Weights of a small transformer language model: hashed n-gram embeddings, a variant of Muon for these matrices.
Each number is 128 + 24 x the weight over its row's rms, rounded and kept within 0 to 255. Layers, rows and columns count from 0. Numbers have three digits each. The size before them is the row's rms in percent of the matrix's.

# layer 4 MLP down (transposed), 640x160, rms 0.0272, rows 117-160, columns 0-159
101:109085118109133112109133086044104129121140121102090121111066101102131157119101089095135134111167138125111155104082104121120105123121157162117124162125067143131118086136173138150130115144145142131102126119104163163132129098117117077131132148105165089121105095158123127140103118119107147124137163160172127159118103096129125136109142140109137135111152130091136154123132157118139140103161128111152096182161126107132134060103111124115107108105124166134118127123137108141135145140111098
103:138108091101131114111129148112100151105110116076143097133092118096117132100116130130147143147131109139145137148114103175157142102169160133074153112127161135124091129090167134140148150159145162115097063157144119108154165110129138149136098130165161151164105123111111121117106159121154108131156131127133114162150128146171102134175152115116136088151104101134094115168122116177132148175111144154164120162108137113171125126150131129135140122129135184124149113085100167123147102107125110
082:131092137108128146073130151135138142125140092120136110180084152158146102142111119117063144138094130138147158106110136136122097120148099137104142098129100148108192122143152133147144159140107117105151112120099131204144132105132175135143147111119131103125090182134127163097151156123111121092138144153153093156115155136116146104117103098200159133108144129158155137162134121114163128117157139163150149139110161102145130127138124150145080126133110125111098101117107152137130138109104166
109:083149117139129111112108148134125128159114135129139138115101141155156188167123146109112145124118150124115146107119156142128183149147140157129112166121118089160148121166129122089146125096139160115124126147099127152101154173115083088105093144140139159116130108138111163119079099112144130139113157143129124145133168095138100129113128153073147097095149138107110098138067134108109132141165140147154130087162117101110127072090122155111163145072112143115111127102095100118127122117122079
102:119087158128168093153129114120138110133129157129129124114122122132106189152120125082080112114132152099139154132138086112072133064123124116155143156139174108137165153148170155129117133164154119151141140120136126155118122104139127165160097105127136109121124134130179162117118091109108126155120105115141182136111095099117125114143119161120128153106074107154079173105123137153131101102126101122108136105145126179130149112125135077105112107166105126106127167090093130120143100134140118
095:143079115109149093120123156121136142133124122117165103144112155100105135145147122143151148165066151123132132137163108119159137129148133145162116111111123130153150108077161103109098156108125071077102156138100139138148180156114105126113125140123155113108156095160171170147131120118127121125129128114121117121101136140125127133101101117138169101122126069057158135098079120163100140127165110160118159156098126146150133130130098088141099150132143137167130102143147141091133084154118118
099:114150145106156149157155068101130094094143120124157104162144121155146169138159148134147134121119132146115112102073138095108103131114124125112113111138127154100130145171155139130107137151131113091116166122134120147150141144119141171119183116075158103186127146154129134155130110142123159126143119126148144101127159157067154097094098129108151102126123152130110114138078083125135139094134136105147088114118079145108192151128163110156129119133164126137132142135118107131132105142069135
104:126145208153131093130147102110099150138160131155172128136105136102076128112126100140142124082131129131167102123151126098132092128157144140116132103157126098132096095145132115139162114091131070111118119106162117146122151129139104129178108132104120103123039071153131096129166111128134135138116105142184136153173152118115166142144121126113160156099163089113139107104136133140100114150140106126109143147171117106153132104130122125098159115142100136120130113104119122128118120160118106
095:137164118153128138118165150156154152137130114155104101161143107119085114139112143125168126088156112103131116122111139149081190112128103152110116143141167108146182126107126114148138100120120137139096117107105103129145096098102102136107133086089107093149134151130081117142077111134078134107110140112159193145100129122126115113118132123107127140135169113083136125124106146141098141121124130130147127160133130164150157112092088139118143183116116154080123172106088155122108178130134133
094:138160137116117099109119123126101143134123154140091115060125081115145118163129108129113117166110100070151096111094129113106152112131094127196111127135119130146132113113133126130104108124128175113125139130124129154160125127102132095150175096105144193095100123131144107136105098125125116108115070110160113129135168114087144094144145145135109126131112146095126146113069093136110122157173084142163114118135100151117126157119101163094111135136139156146124154094112121140085117161104114
093:118118119081120145153148122124140122088127108147104140202170143094157136133107126101155109137140094090155180119104124129125099134145092115145097138123132149135155122117127135150175119162075120167133166138134131100078166113125132166116133087151132093165109133074136088097110146087158118131133128159125157106142149123117120060155173140143154116139127088130141096128109100120112121124107109144132131134108155093136122127121140082120091126096137117125168153103164109105141109128129129
104:134120156124105127144094130148143106092125160135101099099181158131152112103119134114147096105107117096147125125163149100117127129103115131151152163123153102165125115127146142111130156159133122129114146143139106133096174108123120122098081148126118113133130159130124132123100154144142133134085132099127113120141095101170116104157096122109130134113124087117129140149108173131154195123146170142152089147152087131094071179137180195131137132148151127142113134185102100149122140077130116
092:116111196142118125104162136159142124105148082135131096128147139158147136158152081140102090102145132148104155137133091136089117128139161138119088160098114161153111116100116139142141145118118126179115096101146112111167120151144145112113110114153140124142111103142120101152172153181138094141109112115134099117103132127135161125125131100205111122097169145119131120099196113125144152101102148143147176091109141158113127137114120190086123170105129135118126113137103124111121128134133123
090:157076116071134122126105100144153137159165173139163134108101121086117118123129153090147163135137131112084103106166103144160118127113127125128128134130140127169094130146139067109165158138138115142142162129093097112158115138095121123120127109099102185148129148126109131136157145106126151104091088152143158157137116102160139134155126137118172136130138109171112156144114152120069130134162102128129169128095090123115128071084102138127113094107140109131132108148107138127170141131096118
085:124147153152090092057092162138085124139150123154085131153104122127123100128134131126118128159102127127154109111155139103083124140086091164100149133115062136117130131119141121159129115131086138124109103136115157146153067095097182106122122109092095153165134122121123139151148121099134098120158097130141121121131139119141112161124147146147156106105130088111153164123138127141150125136139100148130156124146118131150147154097140138094143148099129151165103102119137148073093154100068114
107:111141147148127109133112093100096143147133164103171122135142096127119120193127099146151126150169142081151103121154154140085125128129122131102109128106114167127109110139134094147160092096118123127114096136095144119137130098097177067162125111181103140110111068100141135128168119163094093143115100187114154086130147138104160122110126112100171134141114141112116158120119146149130137120127120142109126111137103125186128097145129135122161143149110145111160146124150113135096127148074116
102:125140099108099136116155092109106110169145169170121176154125119128108136139095105087146093132097137140109130165090111129115123111118109117146176144155148140133104111156122135189149158114198111113133110081132144127090126123134120173129139145150148141131147100140148098132133153127108142142111093128165171121090156140143082128113096122108106135144148121136096155079127158129123143141133128096161170111092121140066095162111192134126128131119127151130145138103144116110136139151150107
105:143137148109124155135150117153150103085138101167161106140132157072120141151128111125100119136148136127136117134109105136076130140124107142152142159140103117160096120128133144088140191189120139126073109078123097120108172190139091106144114102103167128107162119088150117117105170112131116122124110164088125092171141119140149136109136113150102122091173107172145108131117100108139120150095106129111159128136137137108136124098134129144120102079139115134162117128101125140141180139137122
104:099153133129150132120123100141114130111153144095087121177170160135171180125121101134159148101147162091124126205125110116160108148130125144146136159118123159132140123103136149131113116126112125124120133111127146139071135156126140122136133124135083130109148131172077097133120081102159087110152123118106162130133129130086122104159124162108136139161113139133152140157118103155069137106111101104113139118070099112079117129089090161172138144117095118136117120156106133137165120160122143
105:114113157140143166123147126145155134131155165123124133120116107142121175139112119128131145154099136114136121122117145143165101137139123153159144102113141115153090112108134109173141105176154109132145141117126182153115172120142124131150161125129124126139172110122113199134132138113145107119098126147067129139123152119150170106098147126148088126116151109162137123119110086132107135106101134200128131140099139117120130103173155088125098135150122141109201163143094068115101075108137108
110:127083122120119182097127148142116122130126121101124135131159135097097130126123170115130116178159110140112109128122078166152139084148165130090113129145133134111113109142158115074154115101149165134138149133117126130130123146119073139145133094087161108122150123161143125105140117094089117126156107127102148129118181102160099121164141113119126154125107140131139089155106106126130142132104082130074115080119133092103159119134138126131066145173138112100143136105135183148140073159124113
100:152130142122123138132142143101163128106091078100156088079153094098134094158116108121166167163147104101141143148134158115106118161115123124158164133158140084153112101092098108139102132120104132143162137127115111124102110114134111115090119158113146110134133137132147097104137127070135130123154153106124128118091162156126104069122121152131082143144128127164129156103150156145132111107200147088141114112141116128158129113147131152124114139079063091112106136116143118151125107145101097
098:124151109103101146086139127127130107147150109162165094111127144132092121150112138167144175129113121116151121120113122104175109098105108082088156101100135137114134075114162096142124109163108112154138107106133125138185111156115118120144127125139134112130132130122164137116172137140141123103126072103143135089140110169125140115146109064133127102127147138121125154088143103123117140127128103130076133076131112127159125147147093149192145159122145144095104126167082123116104151097155170
084:133131145156086136125131165172142132138120130093113119105156117104111153130154149149142131141111138115147129115120122133119125111158078118084147147106123122127143134125134123112125171133094126082134137136091118108166120124078146158154138165105134116109112172090140090153120084176145149112157155118101141086147130100088126119114107104114159117126097153133117122171095094118132131102141161125121114176079102131129099132106135040121100129110121090114165113155098113091145109170151106
095:145088122105122158129159115162136133119084138163126111124116109127119122156117142115134178162115155123108117127104163119137078144134161129118120141127126128119158119145145078085146117115123144175146150103113107093134166110111141140126174130105128152116118117131131126104152152105106179100100131124121126097166146146139157138204117159111089117109094106127154133074115108164149105149127154097121124177151150086119110156165166099117138157067129149109136127112139091123109076126134115
080:108096038141075105111107144097151164136124105139099120121093115129130110105159145125081063131159119099090161129126093132117132116121118145106105079131161153111123121118145084112115161081135165131116093136155128109129139114146129124138081127093119087142156128139096159115148106116136099102130133131148165110105099076132113110112090141152123103133128135123134139135157108142132116110170157113162119131144116133118141142128096109128101111146113157165127106144156139069114147157154100
093:164127120141135144137123157118123129122119152130136128136133121160161132109112154162102151143123117135147118143136108139119093131120144134099135121131181123116150135072118148104054128121147154079102097141134117136158135073145130083098085142151139098153133129155120099138150109103148149124169107141157103103140157115149148140158104171128113137114098158104149146140127179096120103125101161099104191196111101159122162138104130118141129119095142153134132157173093088124132089112104142
108:126119164102129168086119171092121123113128139096109142128095130107122134131104136121120116132122116091167157156172129113089144111114099103121142161110158136145141124154108131131090078133105139115142144129120104156075135129110119114137107169141106124102103124083136143121133137127117134174123142064138103129170133109121110093171134151061159120159129101105150071164100130192130117092111133125146120149115124149184125172173129123122124097112150157159120131126102125125124134162141119
100:185144157175133075121099111094138122124115133152139139180090131121135172130124158133117142123129142140092087125115130111150091185110110150103136119102145107102188097125160153161164126126139117159143197095104109162117148102122124115125132112130106148116123116152113142133116112118125126139100158090107162119123159123159095112090109133097121130145128140112142110129123129105131133106140109165113167211122129116116116133120129127118140150155117123143149123109116211135120161155145138
106:136111133125115184121162130090154132134146129180110138128138088112167148168171109138135153161141107116163136133146133154157117065152117124141156145125156122098133120142157109141067152124146118136110125128094127139133166137093096129157165137114084142142124080151110076085110142123116135102137080137134158126137108144133171114090153104114106119127130116133139111157119145122103133124135081153079106099148095084155140131103141134136133092122136090120114125133106102154138144171134187
105:115091161141110144117132133096129119146120074137116122141127156084110140136144138136122121165118086088105136099087108121125117134149092141142133142168115111129161140104184133160106126121160133126124124117158114182131117126124086089153098184070127136121101125132139111165134140137109148134160080155122113110139121120114159092100119159097129048087131163127106140106116134154124134081115103114154099106117134136130136133114120117117177174115148135147104152114101157142119097182129119
114:115175163132090117125155152135127085138130109118085163106124110174164164106108124146124116160132122124095106129180136117152128185154084101097153091109066143121147138138126145141137081082112151115116114110146174113158124116101090102124141088138123135109159085141139106168120100096081174121127118086124142112092112138152119132112147134127107154097117102128127166097112123163153147124098120129159166125127159115148163105142138132143127125126111132140145136134097126115118166104158107
097:122134150172127131126123089109114100149100111137125098091115127170150108137124106107115117115171140143148163156093103177142120121096132116141104135130157114165105115123128103125121138132140103121176119120128127145187136172115109148091126140114115151105141139141123134138189137156094131140096146123144144123106144138134160078118087114082125139104179118089162102133101103166129156089116106080120148118144131142103103119106180079128127116068130161118127131154177164103125109116137139
116:110138186137098137109161121176113195132146115138143135093113146111124112142152129116118088152135145132116125119131088127145120142137057112149126112083142137151108103106179131148142152125121108131098173116093132091076135101126114133120121103140159094127146135168120159115105143158133144134142087125150074118121146142134122104132140139134087135109145103133085117112126122083123118120097196150106143155145153164142097096154133112104129127120135149121161110121113193135122106169108137
094:170107111153132108126117115112161140129145121167163171153075112114130090121145188119149142061141155072112140127099112115140112078171115116178145175128113139136097150086119130141147126157101137112136128132110129111046117131171122140100127117106124131117125129122120149161133150139141135117158155108096080161137143140105104119129097150116153130151160118155142112160123124134155139146134157118155099122142150128093131087109146145155129092135143127107147109169084096103136129142129144
083:129119111148147135141140128118162104137132077148105112147125149161100122105147105132119130109100123119146158079135126115133128172134076145130094135129107126120105139153157086118128102145118136108152147160160131166143150133146125098163133129120143102084086111123135171143096099129132165151113128140143136125130163176130132143139164116129145127138108112158138084190151118119153147170120181132109126124154098076080180098123119134137104113083113158126154126126096129073165165133096093
090:199054128090089146129102129120142076084168126131122113122172106157131105115126129130115130146134150133113154064114138154130132160154129126129088120132101154137137095127160114102137085153130148124115137143149109124085142122119144120127139107189123116138113112114130119138133097093141124152159092132124128111119171188145173117138144133143149163095105113126132130163091122104128125132128091096126126166131129065104155151090113133100123138119096141151126123115110112161173140121155124
103:140153107129143111109138163123089168113089117135122151098098147148129143106125150082123181179077150192102114094163121135108124175125106123108117158131112139109139139100139111101074106129151148160107104164168164102155114162089135091151129100151120108172129123106143090118151107140127138148117134121124133087120142108114113140164107142134138126152128090128113133118123107132143087099149097100105087139144083104124173131138080092109109157119109125123147105114137148131150132154105138
090:124120202114116142066130127133139151091131171086114140116125140126126114130108168171160146139117120141093118114088110090110141146136129124111138134106094148206095112095147137131118098152126151137122129150104140126138152093191128134135111170086136125169080132154126122139107102102133159116104120131134141115120135095171158140129142147128145161129082119112134155100091125111139150158125133109111136117112139163126173148137117147154130116120186147137133147137153164095086132125104165
105:144157108088144127111122075163117121153067143117124101100132100132084134140155114163175156153177104156149143129156118146096127124093125148101102137064161144128105139131127095123130160122122141115086135143117137171126086146125109136143168174134134096171128154107102127119122119181083117147128122103101116134141094145130139114121113145121130105189161141143102119156166106118112150129096175134135139150117161103148135108112139073133104151133152097093109144121111125124126130119125097
100:127089133130081148122124136142124141115087111153127117134155106127131121140135117180116111147159102134148127125166128107147121187126081111113085110124103089131165129114096142135137083134155125082116112151139127165146118133123088115160108163124117148089128137097150107098165127124147153127109078119150077097131095123119156105141148146141111146116161123123154170167126114152118107115119127091144077077107080084152101073105169090131125114125123134111112137132095137121101108142120161
095:122130174140156133111148098202096097136154146141134148112112118149144090130155139128109098143086133118115112161108160085110093069171102168112145117146111109157134104144106123134147106140130122109131158108149156136115147109118141105148132131113131112130128061114116150160202167148096123119100130099144115096187145115121158119146118120124123109092131108127133168123108079131125123122105175142127106112133113151117117104121163134148112153121108120123124201143117140104115133127114086
091:126082106114157106100152110107147122157116138124161130122134137138094098075113102111089083157119143105126142134158098156110091081099100157183143132126139154121125115126180114138148123152138122146137142130151133124140130092115140155102128102081121102133159147088121100136122132123143134107105150110141087149118123096127112111165110125126185137158162146149129110125156117088100136165099128117108110153099129132086168119193131149136122137100090069132123190130127133119173138133118130
126:135122096112138139128132133105163163091114134167116089129091147114105118132096119153151084173093132109134162161127093117116129151149092124160160132126139147164183117120160114120106125138099130138101093143098121184102119134104110108127119163145130105113112116151147152149182151108089108131149120136178133104184131172105102084119086148117146120110138185129159113139094138090157125088112143160127134101109134140152121142150162131146120123129151109119144148089123175133164127150119129
# layer 4 MLP up, 640x160, rms 0.117, rows 118-161, columns 0-159
100:115117085110132125124159142147119130110143144162128174120124106137116142116168152144108141099122161148197139127144104148161106084098113115139157121157143129116178173146121136174130121085105110126105165130093132177102135102113135125098102118118088127147133133101094136154127126090144130134144124103141141086125129136153129131089088163158107201165116138128154117118132130096116116166093116164120156056145134146142086107110148149130124107133129097141110138114155158145169133122127150
086:128107151109133142149129110126142127149125152126149131062126144161152089152094123146156120109161127146121104133075131126142176109148131114158096132135166137136066129102148095110087098095141173140135137112140114101098128093134206156088097159134095160146144126158109111147131085100169127126133122147118142119123144140153140158147136126091084132114131104099086117122181151119086104124168116122101092104139114140099150119115124088127120165110146145145168131126134109138129122139103134
109:119126092117105127145124109105133113118085137185114141111107176139118161138157099134125179114086114117131170159124156129129113121131103117163153107127115115110094101123153142092165120131173169151145125131156152120161167168122119142106080102183143152140151124114131151147111142124143118089135147142121127099117161142143149135062135116120147163102130142167153148117107146139114122129118123114134131115122206122120103127153172120129146156166147129133114098108184141118152158111182122
107:143162119122154191150110116131091150149089156110088219069153163136119138163139122147149146126118108131158155099096124127169101122178082131096126125150150123080133151109083144112118195152150120134146112116117127130128154106091125123099140146155137165128176113113099128145122128139143094122125153140133109133140143131116114142135159141136116152181087113125124125155115149102128125133128120088110162120092121130090112135116114150129134133143137148163140133128083116149143127083119126
096:156108166134123143090119131145118144175138064078112137133160128135160163139094135108141153122129147126123125125120147157129140167140162132094121130102099101158159157121136178115099106096094092159145140091107144114086124119116128113127170149128153112133153116060073115148126163109160134126133136140114162092129122146075152165111126133119157141113137121139140109147108165100157145112135101139114118095136107177086130116167146153155124127139147082149143125115164135148103138124150164
097:137179151102156116136121187106109129106117124133134141110118131154126151161177138115146104147117134162121076140120137069112074124135154091109121132165134140108140171163092137168142118076159111107142126136111123123143162151123146138110125151107125113138118072129124129136126087124076101087095154111159085121118148122102170107137134139103120130121120097117098116153089105148132133112154114141121084119101115147127161152123137148141131130095172179104137142137130181158083108136130130
109:153146145104110112141100101110114139112128113137170132150143106165156105134085116176111140077145140147157116117105121094094129110148152144111138124137107163160084113113131145150149142101114112093131120120120126196142138134172105127081152133108108167129108130108165120099192119157135123136131119156151123133159115152102141157147156154101141130154166143140133081143139104114147107111111119129155135151136129153100103147124177134114183168134119090156148137098070121111071115123116109
093:125128143110114144160141092068121103146128110109113145096161139115169102103097121151106158146090123153089117145145096109130109129113122158162170159148160097126116117139123181114166157127164126120113104169130130112093089110141108111109122121138132179101158118160118147102097130131153140135153103136112122108091113171155147110143155102116130112123091159179116106116161111127124094144140101136132141093134176105108070147121135131163112139095127092147095161120098154130147107166114153
089:145162116071119110131147146137062131168160067094127125092128118130116121161136179163133092104154183115140119119120141130118154136115115134158109150085081116142166161073118138131139150150140140099120150159161151110149103096110136192138117139135136138131118130126114121115109154133108123120143142131166144134147147147116138099164154159171129149146160081128085134118089141113145151133163114183104111117147164112099147121102121148118120159137104159104135118134151131152142135109133153
094:108155144137124104139136157122151131094149095137125161138166144108146124108111156110134103153116114122099117077146135149118128108174122133122097100093132148109157147134147132100128124117091124120126164097120125110149125155126137149133106079146123164146152145116156137129066119142144139124113139145170137106155120098148106093138154106113134122162109144100131130096127118096113145159127118162061142144144154117220161134179121085082142094138128137136143096135125170141142148066110101
102:110159069155139136129122140137124087108163135148115127158164136142142123134139141096120096114168109119132119167140111119098116135105129137129136096130144125086134122165101149208105115128128150117114160154126147156145137106137156147101150154113131116115071114085131128109142095123142093145098130106156119134168150157086142108104140102175107132156135102141138114184147108155114143100159153099110138139141165136081130106166101159101098163175133142132109149168124112141111139128135184
100:091094117120085116162150151107083131101119135129154130128101118114111106135118130145167167123120144105089100105105098111150113139118107117123146130114135142153175114144094108124122089144166139090135162147116118180133162117100115170159134136119127087134136148135135131130066088137115151094142127129121111159159134197125115179150104127094128175149100126170118117162089146129121100147142147154116118107144120115122158136095099103110109088130093147091115099105130170145111139123152169
097:120106146138109123130162119121114147154128160148151097097133093137164132130091070121132124116143118115139051087138139155120128128118110146136147138128103105154125139116116113138139150113130105119160092095124129123144121123097114133151112129131131131151134166125162140118114085139103089128133139124129159105146103088102075107142135154091150097115083166101136139146099131149149138109135125079119164148192171150145126112116114108136126141150119147150131120179156144099102222082135120
085:124088113105160137174105114128115130131144172158133125103135130148163122139111115155137112120110156094154147100161106137147143127113160092128109103104180150110081095124153112136101144137165138104114162134122109143085125146174166130134109134148103130123102148108107141131141088142132157091166123119141150135103118150078116133131090110134097144122152177095093112169101145177129102111124132119098086170104110121136177147164118136113088084126096133136160165131108153141120127169115154
110:098148144177076120115108121161136107132146125093195101162118102159122118111109146139155075108139149144142101099143159097120124098129131104143136166096095137132151081140131144130143135094120137100137102133125145117149126152072084123119124100170139130107127081101162107104142132150161084111119126155116158129145128146134086119135128151112158105120149132131109142094131142090178162111113142084122150125151124134122142115105110106172114084131080141110140124144172173083141129133133128
107:131131115155144154172118164178130137142117130126151149131097108121172100128140116138151132127151130128120113122117123081124108158101113128160120147142135063125131125087079122110120117114129127128155137160114136101113108128046155137145100113120123133164167124124156098146125091147115161135122175152150150086147134081120158150120138153149208093128148097175122158153122180121136117116143143152080146142180127141100100146119150099119118108122129139145109111111122145130133149131165152
089:150128081075149115116122141149133090135126143114122112135083122136152118127145123162120114117142119118120145114139146127052096096116105098126149106117134175111108109094122120173111145113157117160113118140108132162130134127088127105170108141140107119147152123137172114138130097120171131129141127068133107110139146101130130094128091141160165109129084115147128103174194126144128104148104143110147130074130101135134099153108137193135111142128137085145124148158116136176144077101131140
103:130106121122106113122135133083075087090143128159165141131140145125131127122140127146116137118150146117122127183143107128139139148159134113145143149119098135130138115150140157125128087085111140151140146137100096160123141153173154111143110071140179087161231138128117162113174058143117087125159130154093132147113115119080128109134166149166118162152119143144132127119154113153139116141117128121116115104125111106100157123123093148114134113103116164084120109137098122156124118116128132
109:134095140100134130142135144131170150190155150121150180132127115108162116100171123105145127098072114113082119133081132144124158095119127172118109124115130127131087121136145160163170147112150139144131105127135145141113108134114110152122150160147130176143141116105113166102163094146162133121115103150136160139164129133107119126133122107181151152114117118197182099161131120118145124127125133138144152093137085136127109115143167107096145108103137112131093133180087116162110142096128152
095:151113092126125122156140118143132116142137103159076196151152151164061186097121125119094115102130091128132141115161127147144126151152126152129127120087134146149123148128137148110166094108135104154158163131154137118114099161144123106131098089120122117093138096129141127099078083086153148158091123144163110124132133110134170156151151115123119164109069145140123117127117156123157118108157140144122089123121133130124157166148099165115106150133123094141114144133171149144081119142151112
092:051145095136121105120141114123149166137113175136094119095154117139112198101135138189141102116125121140144088105124132140157135096134123126154143168153097094129146135100144174114132116115143102106116141155139082097158038136128156141134136135150128134134148126150126177119117113140077155125138148134129133167175140099141113121118117113120167134115121130104116160153101126127104138116079113151137124130152138136131144149128146106103120161164118160152128125130104115107146128087168156
094:145143157072134135138126156102090088119144143111129127125170178106117187163068125116163134132119111118114164147104102107122117123077120084137185168113165099127139074095134159149151123118116138142152106133123175107157112138135114154108080098094106116112091098131095176117131149139119106132153120137121130121107145152123177160126119092152135169104118149141116112147134130111127117112160098112110132105097106122124141133165107149126138138122136116148114137127088175122100140094118144
088:132152052107173148122105144155097100121133121110123123111107058170137156146135139111131150101124120171114159109138120128189170118129126126115118106117143138156106116139127162142115119154117107128165120105128146058109138114178169114146074146146173124103122158154121126129163133147127131112122142126116131150124137136126133118129131124113159128120174176126129121163125132115125109125119147145132122139156117130141112132181126112155118138116103113145168124131139080130146145073216128
088:103127126117127125105115160064102147135141132132137173074126146132157120105145162105134085126128147119113108132076154126169111144118147108149113153124130122114131122122113151102106137144180158141115139142086097109140097118117119157116164197143129100073132152088158153069102158147147165155144147117131111097179141156112121118130127177133135157142101099165105105111141153088088137133170155146134117139084145161129145153111118135139162104111125134126143137138098125137140117093149128
086:096123140126184187135146113166079088122139144095103166167108137132149157131100124115146145112131133134129140093109156142154077146120085103140166112126125127136109133117108125121130081145096105106112159106071103129140153105129176130113108130155138134134140127107107097125124143137115144126136073151080103116121152160107140137117152111149139164110134120116087098124095148147107094134097046120109108159115112163142141121125134137075116149128129096121132101144107134140152130079109137
088:108111092144138146095186148121160174150134121133108107104113149081092114155119115144105120147123145131114095103110097141136120147090137105151139140132131069134121113178134087125145168133121178133173137160136101154108126150144158158163154120093135166126105143105167125148144140127101159108093158101162166149113128175150107160117090116129116116194124106165130119085136104101102152121117102136152121122127160117132117120157136150109091127127110139104127088136156146108143115101113151
115:093136099124120155153118114118096100169129108125117163135116092180094120122130117104170083100123105128064152115121111123156130153164103126129116155124118082127097126153079132129128148099093156136115148132128166146092127152110128104136088094117114147130140149110140134138137122125141162127151127095160134101107134107147127133118128167113137116101157144108129122122124099133181136104101112150100140147152080123197086183161182128121149111109150129126101131112139186092145100119129147
105:105155116118160118175118143130152115092119178092127143139146149135162114081119102099160146170083111133115151131143137120131096109193136169104115058162115131103165137118098140135089118155135127162161153116135092131171102130104123126196114122126168147114203118116134153106094131155146112121126127123146113166169135109130117158098131126117129118143125096156158101115142155154126120126102127143122125127119124142150134139094150107116100130120127141149122131148092139122178100146115165
098:145146162110107171114136137168146142164118129099090165119095098111166163106106098156106113134108143106150090131127085108105140107154127096120115133123138146132078167106141132100087115104132133132134114133108141146138147137136107138135133143095143137109128137147145097140116148128146140141114171137121092131125116128136142104148113115113175145151137112115061134157210142166106123163142111104138113163116077149112082153107118174157127121107158173132063113124140135132106096102148114
105:151163072091084117119121122144106131128141138150139152142121124130116122152169143173113166137133085152116114153066133147114110149163096125085113059180155160126126173141114121144157108155109134145119128120173133177113089089139113152168128149122143134127141120099144097111146115105117122090159132093114121141145139094100099137099104165142143124137068102089134115094144127119132116146134127136142120117142142151112141137099137100117123130124158132107116067104127152138073123145117125
103:138129149115130100130148102135108100114119106146139091116095100123166135087154133140138142143097129109086085168104108103062130138149108159131091111089137136121148121148134165093133119115116163095154094108091113122153086121160099133098135132152094139113137133121094096126118153180161132106101123119105129125112116161129148151093147135153144143130129103168104082130086158110116112147143119183105145074109139177110103108137124119131145140094168143097142164109098118125120099099104147
094:143113142144125150169143152155154140184154137126139124151118139082141147127174129143159085127103120131106130123156156117132122145137110148142142121127148159125137118127135108110110119109128156110109131073117128080127141140148147139165077097121125113154086089126121079136075123114128096107156125133139131085144133115085102158168159144103156110119121143123133138075167150126136111165093140076125145159136115126155159126103144128134164141163092058117131090109146126120164137154173145
103:165128128136150118144155139140138126137127125119127096119130142124109157135094159093139122142112120106081058107145092145143144150114103139141113115114127120125160083123121129115154177129120171134101121129160145094096170078123118099143106139115136170093096112118113124132127110153132153134161156116179097094062064134082116091092144144132139119135103094156104127134123109116132061129086151100108136083126151133180125103135141125173136142158115126111134116116141118119132093130120132
092:160117134135103139126114111121091108179135109113151112132185151113181145122116122176110155143123137129179073112109114166093146162089103128135132086159128108155156100132114115173074121122100153108111068137142098149138081132096173126120093089140147130156099149114146101134127126104154137145126128170172122109147104124154146116104144108104103101136128137104114113084143143134116132091139139123129102135154100123128122146099106162173147161134144112125149130155111089156141119121146119
092:123128100155095084123127177116133126108136107146128116108155094110116105142143118146100163108147146123175114131115164109138117100171163158137109159113148092150125120132122112116115155125099153151116105152132133123123110115108088132120123147136137111165111110204156120121144151142130122108138128102144091141107121110151115094134094097131085116089124163082105133138105107157122109099131093133153139165091140111138095182125109144176132187160129091125070151135129101152153119075121137
093:056121182099143101118144089138112148185116168146092113142131132127139150164139132129140117112100102106138116155153129089113145112146085111084135093134146134130101131109124139154114147121134125141107129126125096124092108116131140113107161111122118115153147161189158122133165073125075116082130170108137147172133082127124126101141143130105079123129178144101130125147171128144119141133130122151112125144104119150152163153139178108163168114126145134142154148173133140100143137112107130
096:129168133106153149109102151103095193111167129148152123096124166158103115139124105130095130131097148164132145140155130148111150109096130121132110152128133182174142141088104118165109104127141092098132151174141100132132138117186126163112121108132154152143112139154168146135146133140140122125118156108134103126098152134154112080135131116125126181164148084139149152131114140157149184105152125139096137094107125167121146159138100145142145130142111149095113129160077140111105156144103179
089:092138141131131129119106175131101153134123140094120126131132122134109130143093126164131125158168126120102143107129121149126125161170114061098188097116159142121128116150109142127112106127088152125112130124112145157135069112179147181133141144113114123112156138147130111135126119105141150113071138118118096101119131120122111146115132177127128143101123139151135139102120133057112130126096134108095130128116098115069137144163098096092164096196128167123153134097134157135104095088113148
099:107135128111141124153099134110119141124136134128125170111105128140148136111105115145095120168149150110117100087135133141115076100165114148113135102131094172108095114122138145108161109128115127100111154112116090066165101115159130156128152142157144151116143132182140116053095111101135122095151103131117157117128136098144076132128129136154124125119110115159114085136108155114102101117154079146138041143166142096108138162160144120149128134144112134158132160151118079102116119129138142
099:122102151087115102162141153119094127104107124139147120125104143159103132108104137136156123091127118124167148149127087091113124125146142082140101146131112172124115098121134157132080163126136130113145127102098109088171072158141148116167145161120125099141112147131131159130102136117153128119123070101094075124136150142119149163141106109106115122153135127112140122138186132116122141142076079170152160083123107110095103083109172107105156141129129134114143107118087155157138128098142144
094:111100132093121164093127140104072113146133121111120155146130129131115133152129142078151123135145109090112127097086167131172125122117139130130105145143123117107114122104131172078097160109129140123114161138127138104142100144150127155143152153084112181152162161130197106105178155113147147119133167121170142154165152153097084177138131139118129148106156140112149102132140099131137149145142115101129107128123142117115141137134156180164129182120131140108165125135183135136116133168105103
098:105099112126146147146147135160110163130116123104135159145122132165110142146132135107162138103134123178130105132095184176122140148142115085131148126137143112163157127135066120107135130119133108148136103123115113099103109128155150114105152132167159204136141105155121099162165149120128085116148113116123131118142086147133180122051105096112096140110118123123116153148147164175062127089140116146124137142162129142126146126097140128106109103170119153114098138167122106131142111131125144
132:126141149139102098137102154118148165151145125146136084173129177129133147105147136146141098135095103104152145136080095131133154151104141128137167112138131109135155145107128130111129157133172098101103102165153077163118152145124079095131139152163138097116154108148130121143136138138114120127112154120154087089147137169123149139125126144118120135129121179144106156144162129108207145089107134157127138140113148159133127170161173197145124147144105142138115138132076136135111118175124137
102:128135110095113117099104142106113076101118139098090177110131130143123084149165180169148069101124099147170121152106117117088127106086129151113150140140148133073142137115159121117156167134136086125117131145109128112134110118157099143174104174137114125107126121144157111154128082153135138092140129134110109124088132134104096134079121094089156148111165121131116111137154151106155127119121129124143182108120124116117157112108157127148119095116143102145132160108125143126076086097127108